{"num_hidden_layers": 9, "hidden_size": 160, "num_attention_heads": 4, "num_key_value_heads": 4, "head_dim": 32, "intermediate_size": 640, "vocab_size": 1024, "hidden_act": "gelu", "norm": "layernorm", "norm_place": "pre", "norm_eps": 1e-06, "positions": "alibi", "qk_norm": false, "attn_scale": 0.177, "bias": "none", "tie_word_embeddings": true, "parallel_block": false, "extras": ["capped logits"], "init": "normal", "init_std_qkv": 0.053, "init_std_o": 0.0592, "init_std_up": 0.053, "init_std_down": 0.0, "optimizer": "muon_variant", "learning_rate": 0.00692, "lr_mult_o": 3.0, "beta1": 0.93, "lr_head": 0.00634, "max_grad_norm": 1.0, "warmup_steps": 200, "schedule": "cos", "final_lr_fraction": 0.1, "batch_tokens": 16384, "max_seq_len": 512, "doc_mask": true, "train_tokens": 148700000, "max_steps": 9076, "dataset": "wikipedia_en"}
Each number is 128 + 32 x the weight over its row's rms, rounded and kept within 0 to 255. Layers, rows and columns count from 0. Numbers have three digits each. The size before them is the row's rms in percent of the matrix's.

# layer 4 attention key, 128x160, rms 0.121, rows 0-40, columns 0-159
072:147151140164162105120095130099185130158217135094154166120103109088099113113107107124154088146091135104146103115102144084117113159210137102116203097097107120085053150100153090162101157141132135168129087132143132145115138123164073120059186159111146131122106099213213086093089104150158153081090101114122099102129109106169147111139151127128161144049077161147119069107129113119200124123120128108119128129165112135146128088142111165125149156074095145146068148073165173144129149152141177
072:125072078079086151096130131155074112121130139103114115163108139098148133114105112108194108092151163105152075139104182124166157133142094097103142136128090116094094103157234137125106196176147072156147132092117158082121146130157102110134144103146146115143041116132170139117158112116126133114132129173178121121106180144161140131140165179107189197107108140111104166097145147135179130104115080160105200131036110078122146176146120185128154054120088124133161133171107106126135088112142079
078:176104143172108154161135084112101092071106173089146096096167145093124098094139149064152105151102141115121123145060175079191185127134154124148191125121096130176113132163135135098107077108088145090141136152143164104137146104130128151114147147129154122109120107123198148096127152118144128142105130105128116139137166071096178159100112125128141119179136113167050149094163135129170147129058129158144091048195157072134122128192150125088077228193115158091112129109115147123107075098157127
069:120148109111133097166148117178129099140141156092139159146146130138108214115135156182147156153094092118234115085110192125138100090087114117123076172132119186139121096094151159126097093166094142093154199106108132120139140076151136090108061092099133125099125133095149091164161121202077163154125149106126142149086114088088157092141169115147110133154155141156133102110130104090121100104085154069168114196098086102109104096053163104167146168155157114120122124124176169088169113173134178
072:144147071157140078120107099137116222211162157124111133160142130150105129129154138176106112116096147138136099100219119158074113107120137120085136126110106081163114111156089112133154108179175192135113088100071156143135137129098151108134107150095166128145129182142146144117152161164104074117140101075111171115085143088133088122108156140137151124126129090139137110090115153130095169182140106157130132015127149177082076172052148173160088088178141164135194080128138164140132130109141122
072:070097158101107163150143138047127142150139148189120079141095089091067135108163163144144079125133079129137144128099135174132148115073105104153119151110160071122131130078115066128125181108139083157062125104108164139154105098159109047189189123152113158080149178158122119072139091076106152135159130126130131152114109116062122167168138083122122146112088147173109089183131159120088131120139139129164164198105169138086118109123147172108146167133065120098132211143128138162109095121172149
069:170164088156104153067102102128142115176101092154115064109113083114068176108149095091111180092143115151166130088134135115125163141148149152168063102140121127075076092123144172141123113113150140155107098069139153103160091118135115147099137192167147083149131152144149094151092130103110117112105139073123107126156198153117118088116094154239157080136117158110106115189165148111119164142168148191109178170107138128169166117180100085112117124167167138106177086158147182118131087137078086
072:041122129150119071109140124154137062137155101119106144097132114114107118142142101107145137128100163102146161151122096110147120122141091125123068139116151153190131112159167133104153066182124183177110147173151073170063153191146173176129149157041155131095128182102117126123190155066166172107090131108098170191131118112089102148146134072173064105135099194123088148123157151109115103129130050091090174105113120120162149137113143112181099147130104102136144139167102153144149086171120153
074:140162157141131133240112113139156177110128155124111136091119162168132108057043088148178144172090151143120103119124155128146154136111129157145055120145109157131153176149120137077160154184125168138126066087148134137142141167136134096134093086164135093085114088088121131069112188123133097180101122140079065159129140085144118105151132093103106184151128146163047122084113039159087155098203128161146099130137122093143097135182100124142102099156154145132133110137121099164117138084113107
075:103131109141077163084141113089090139163139137120148079121118139156160142109184119107124128069123125138132102099134058095182202124182179072172124107193138117151079133105158101097103109110164087173120104075164123125173166130127124153141158152153093090122127170087101089121135117116143081096113109125107100145198115165202150130126139063143085099110144163153136101128149151124117114164188077048166133129208123139144162098128138133200080182095102170111136127147098098130146093093168112
068:162113078110136120109122120081084192161120107126139164075105111147051143142148088145098147087120181088118081166105191155158054205122112091127093114113116071179094098100078106134095171121145092123160171178123068162168135075091104134135120119123143153165175129130154138146135152154165151171136110111118178155135091131128114108175118152120162104169106141125082111167156188153062128064138124142147159140157089132121140119125143144193083126130095162129119135145169079103158120159039142
072:148153089125118154085110154039150098132111114096131151115161112130101105122126140130178097122121080146100156137109204172167119131193146105181076146109099123082100064106116163122176154124052151087118121078183088127096141144094051144136180148086146139067182146116153187098141106169075134124123113175135158143081117151224123139074135151090063151127157164179126133144134103162128133187140131132118095113101098154151126089100147135127130130120129132085157200102157100108095133135113134
075:109083154110130103133153173130126117134118077092104110200112113141100163201163097144140135119173146132146082117142135123157081107141058193175123176075128109150173213081208138105126137171142141082140101109119128094102122118118162132109095113134084152078186108090118154112091118158098136121100183100123141061176119140066145155110084107097114139087118169159131146133162128133105158154135097086115095150122168207112133159124169133155132124109092205158113092107092123168143086098186088
077:136166142170183121183134124119105092140154143103127093167126152131160125102107167157111130158130153117134089100142135153084073133122134161117061183120111117096137165117160118112195166155115075087146124136153178197117160111098143080105088086068165141141108123163123173125168094076167179183149118115178131143082149121114158094102088169112089140139093075146157109176142159042087111116154128143080020169117161139173151170118113142127097202123119102133140133123144103088102074137138113
070:155181124095121098117110161040157126173057107093148105129102112110204130113119166110150085079166182146152161152111165126076147119109131123129101163131149101131177126130103064121120100129091137090111128126114108083127196137170102104122082112165099144135053174099128170153180113164121146152148162142118105123123175128162123074124094137181129164155096114100115096180127123078104159075098156144053142108107157173196133093144134121094139168166090127214158101113157185157123116115126095
079:076098123128109115149167144139180126154154139147166099078133148156143158097179154126142170112162157110116130112120157206156174130123043192096163119095070118134156101119124147165146170096134160111104110144123102108124152155162124150112119132140149104125161095159061187134106089120110168097122105134135163148152129188114142173174097072081169140104118092066156099145109149067085058152135155104139177135104103119092171135065122112144100150113203117112069077180186124131130058150145156
071:119102134080194087153121122092077120181112128067215126148082100145114146095111129119139145109100150100168151085100150113102164171136170140098157127085158120076141081093074124104058104132051167124095113139171097155142130089143106125098131168120110118128176160080190150151165118131127153060111066130137100100157098092117119183152184178140097108177211153103169141129113101147144117167096154164125135149141117086139154182099125134136136117152123149172134077082099088169175154134129113
067:083151123104088107096104142196138095121160114097100158108110172093176126160155079074155127108081043140087147132121134090169119094110096101083087146153131110118121124097174161183134139105087109099157107128099135221087114129153156107168143071137109060115140141163178127150127142122157142154174092120107155128135080054121128154112131117124189142123194102120074063137118099113160107116126139157201067152156187139184094169117145186148101154078129156144176139134107104119156145131145131
075:110127180169127190116051151124087172088150130184153144107114149126169169083164103151092165126137100128105101105023132143156093114143141097121140128151140129160105119130106104142110152137160119109128112106075107116094104162156147204155143132105134051116052118109131097185101175113125072147114113143167172124127061105162052106136076175103129130150165133077168118143081092116148142158142193144166169137135095123119123111139101153215126129138124169125050130162114118171145100125110116
073:140102208124116100078169128156111149181145131074153085111152081131144115103160141129116169160148103078107088112152129176141144095076114141106093090141133149189071112165060052062104121130127145113117099140082148138143119144120148127086152143118131118181199102120090126129124104200107173198126117125153179145190131173132118119128132131114081207122099098171109121164124159128110190107138093141111154151083110132189077126163151142068157160104115148066109122129090131100098122097181106
073:167177118189132116156199162155139143125156078187113133124102119169130086162113110166153164167128116141099096181103139148090138148108166175100119131100157145095180145097167165094108134127079124131128110101137092146102081141118142120116121105099081200126083125136066143135115115162063141202148137113113079134146112130122161121097105111127135129110168067056082120122091105115128067065127155141120216120135083167128144124079174111194187171141071108149117117141065148131147113094151076
068:085143178097134171162140150147116129142111142115178106117179132100140140156115053110121112104108181153162123073095107114167150089102075112114147083174151144102090149107114157150077135111101136145035162133153143061108143096114119168169143103171101140137090185082089106105160076096109135165137104128153102130117125095133202195097151188121124059114121128112099113175146095176142156116072130099096125140120082118185159130063149170084109060095169133150135132167129136113143079135186119
069:119123136073082164118077122086109025103110125114155134141191111099104167080108159139115126093152103155144028148147111217126145130129159128165127141129127160184145161146183111168121143101089149138152158121143092144165058168122048176154108118044093162116165128088152126142102128113185134173155145120096198118149157095138159138143158097142129153137135167102140101091086095113110156182147109176142127099153121134126122145112102167066119170097096138123087182097142129127095120111115152
069:107099181135116121127099188132074137167123116096065181150135105172119130111169151105096133127129200223109121128106107155133120150091158126116081101130108116091125076141107123149144141096146174099149172076138139140103139164127121160103071100094136058131125134177232104145096128156145139061148129109136106235059128132163156063093125169122158166178147189162097123138079154125164125128138136115114128086126109110090091111151164140084133129091083116131163149129119125094157177105148129
072:106143171095133138192070101140080145130107125154118114107151122160055172111044125091095164115170086127126130172125130098101111110232130107141134144133126104143122146153119145098148188137101127113142169155154065069125140193152132040097161101135194168156141144130124114130142078153174120125113156107094141162134114174158202126101085087152108134160149143152100129151133080100164097117095121152048124167177132091088171127147087146121124173133156116113121123095068135174129145083090144
071:123105111081161117121155081130151139120187094162110114124135080134207100066108101124157153095157067114117142119169097193091175172108178195166119092163130136115153163120095140162121095116156125096140127103132095077093145144137069091136128116116053168115128093101176139149091093093148128162178141126120158174106089196112139162108154133130072120130144079097061122111163177175171181147134096095101126099124151183062098163142106134129139118144174100071157137160157161163109169111118106
070:175140243139066169165133121101130137184121116119073156119134156106127135162122118148150224106067067103116050109125152128098083166139122137119115193134178080119133132152102141131125113111128126139135152203186071120145102157129109086177165104133170118115111149053087096133138138105144142126105117200144135103102126122126121094122098070140167121079103110137115182144134107126109075126100100154121160117131136066100138090172172096103118115097194148084154107131149162147144133106175101
066:119132187124076137132098137127131081102119141105142128152170137121131140177139106088102061160071092077113124132136164113092119144074070112145132126120084068147150152143182180147129108028082101105166157115070143144135157122139118149084098147110116163115142144167139134134216097139071117146134143183134126188124111131136143126175162163109131159084129177161151162167146163122056140136126172138092192175149119093154116171156136145116097129193156082131136135117153169143078119033111108
070:151116134124139134151171139146085130155170119133129092103083136147108182153126124192136145136123187129109173081153156151169099124171142062155107167089109177178127130152048108133131095090157146154157182053115107159105098146090155155128106142144170114175082055144144140135105134098167143188104116171139128127159114147156115100107110118174157136109172129136128136071122074101154171093095148069035154152100103156055121084070139128119119183169109105106173147063144131126081130106135138
071:089142128197131131169176167145101086102078170183166175072060107084138113156147113129167135150162126089077077174153143148102116103170119130156155109146097119091091141155091144100100138104099146208161145155129112147139120113198120139149108098146152135127080163109115059067106171150048174105082138159136121125114172135106144101107096144179129109112114108134112144136119145132183175141129089160184057129106136160135118095113120124152081172139147152183149090093123100115144137035115145
072:126093014094145131131145116117149126119100147174137115124076074188155092141076165049159108152116115163197159081164113079067119144164113139167089109130140111185134144121163101162049153113096129165160133176129111153124131151105170105132101175151156131114082111133079110142087140121094121087127160186149108124117139180117142179108127182114135167112151137115117094120088121102188110144170164142164130117095155161148188157064144092099166169124134169088127134144100119129084107140094067
072:177172086076116148139166155131058117124142127090149153172129154104115111145151114113144143094196095088158124165142055103091147130096124199065143143139185122145125101176125131139114139157110103155112100141117101167118133132147156147144080086121086143118100127126142151082053115143199124185157124080118146087157129134151106146072147167104092173085130114149134124143124087129084115176086142117168185102138149126075172131177134092236148112185164075115111151143115092097144084073141137
088:180171164143171217147097145102117111092152126118163122187114111136106168124155124102129063075119123151093126110139166143137145150148126097131144160157109103100102130125123192142125147158101124070188120099121094153113144131173133109136173144181098145121136078063118111156048132140142149073112138085177139113113142186152119080150119180117138083095149122121158141105160158078128171088082108137091105163128060129113132096081132106057165079151115166140055046141132103107117162198130125
084:108137146114155111115184157164165104083116155150118129102169172133167136143131101180166099101113158140128206131157069108125036072138138123133148110120118090137163080195087130101100139106119092079143147140094155134123095156126098102122133164168109141133130082183118162097111148098088085144118076149141176106081165148152085083170124158134161068119119115103159128138137174116121115155189127097082183167121194100088133136163108115096143102212128089102191082095098100183168135133086114
089:124132113094108127122068129129147203123135090138167156116129212189161133145145151070054087104192111153143153073128113100118161152115170131123129138099113209171131159143117156098156115175161150133083181102128084126123119090142130047065143125159089108161156144103124140145111103191114123106201089109112121130134103103180075091113088146151118145085073151121145082061073156140111138149091198131142151112113169119129140135129108130121124117158141136173160085103127125171151180085112086
083:159122106100152116099115130152097163141176073146143116160133163137160128140100097109156080080151172096137099170116122140171127096123144092162125166104099095103186137146178162159140174156100096119104173144119175120095155078133129153109108036119158146138137090128149089133164115129139086100070106132125123107147118174092111145121116169084086208165169143223090125115109163093146176144106157166111104118158070113209089068094110158129107116124095134194111128116085123127178123165086194
084:113106126085106073066068120197181088163154093116143173111167118118120087114113157160158150150137145181143152099185128088068211075136119120105135133174179153183135140143084162145110185110151165059134057137119092163180147105081142121112113108106125122090162161089151139103161061121152106131063121147134166119093101142117169092128126163140122121131069059128192137127101132103113140153063104154081123138112133159140109122136150126108206120100123107152132159161136141152166082119125120
090:055108107119141125158177103104149083113175190111122089145166190100127081146079142058175141222131193134168110149145154151151107083136168152134166147157115156128122129120137105078143111134082084123107202131099127140129117132098141106140114133096144174112122157100103159112120103091151166080111168090149087126070170106095136141092097126136129109142090099146143072085114151138109082104098137092154083123165090092144174126101153153190203156066161119159099151105089133160085149173166111
084:108092084144158171104122127161099094115101174116098119167133114170108107082119087084115188094176096171137162127152168151158145138131086143119120168137117092203108127112157140153092158179119080082162144186075127180092141102136164136061059144156089206077126130113103111145094122087101162146104133091124124144161134092109094134117185150100126139090150199099136161104180171152128145164162075081210103107076128110090154131099118146116061125141080144100139108132153139102127088141094139
090:155104118167097106134089108097183135186158131147120122121081178161106079119109122144148155076097104103132138037151135063166120110119152070126095182085100094173147146123098179142121060150117165117120123181119121068111143154091083143110163106132097123165177094105091135150154192075095143142161126156073130193138121080162124085095210122189118190106161136151145139098146150108136114190157117120136200118175127134128146132134107128105123109050159114117129116154121095124152151107172146
089:164133162147130149134140074101093104120169161129146115091135096168141163146135153135163114140100149079142126101121210135139127143056120125101100145171076160146116152141100133121115127147078149096150103105112090188116077080164118104140130105157183145110173153104123156145169121105158146112187085169153090180104088147169166155103193133165119189074109136035086113101184136082125090121099105119136169089091136105140098127070166149166096096099072147103145182161141113176186136173086145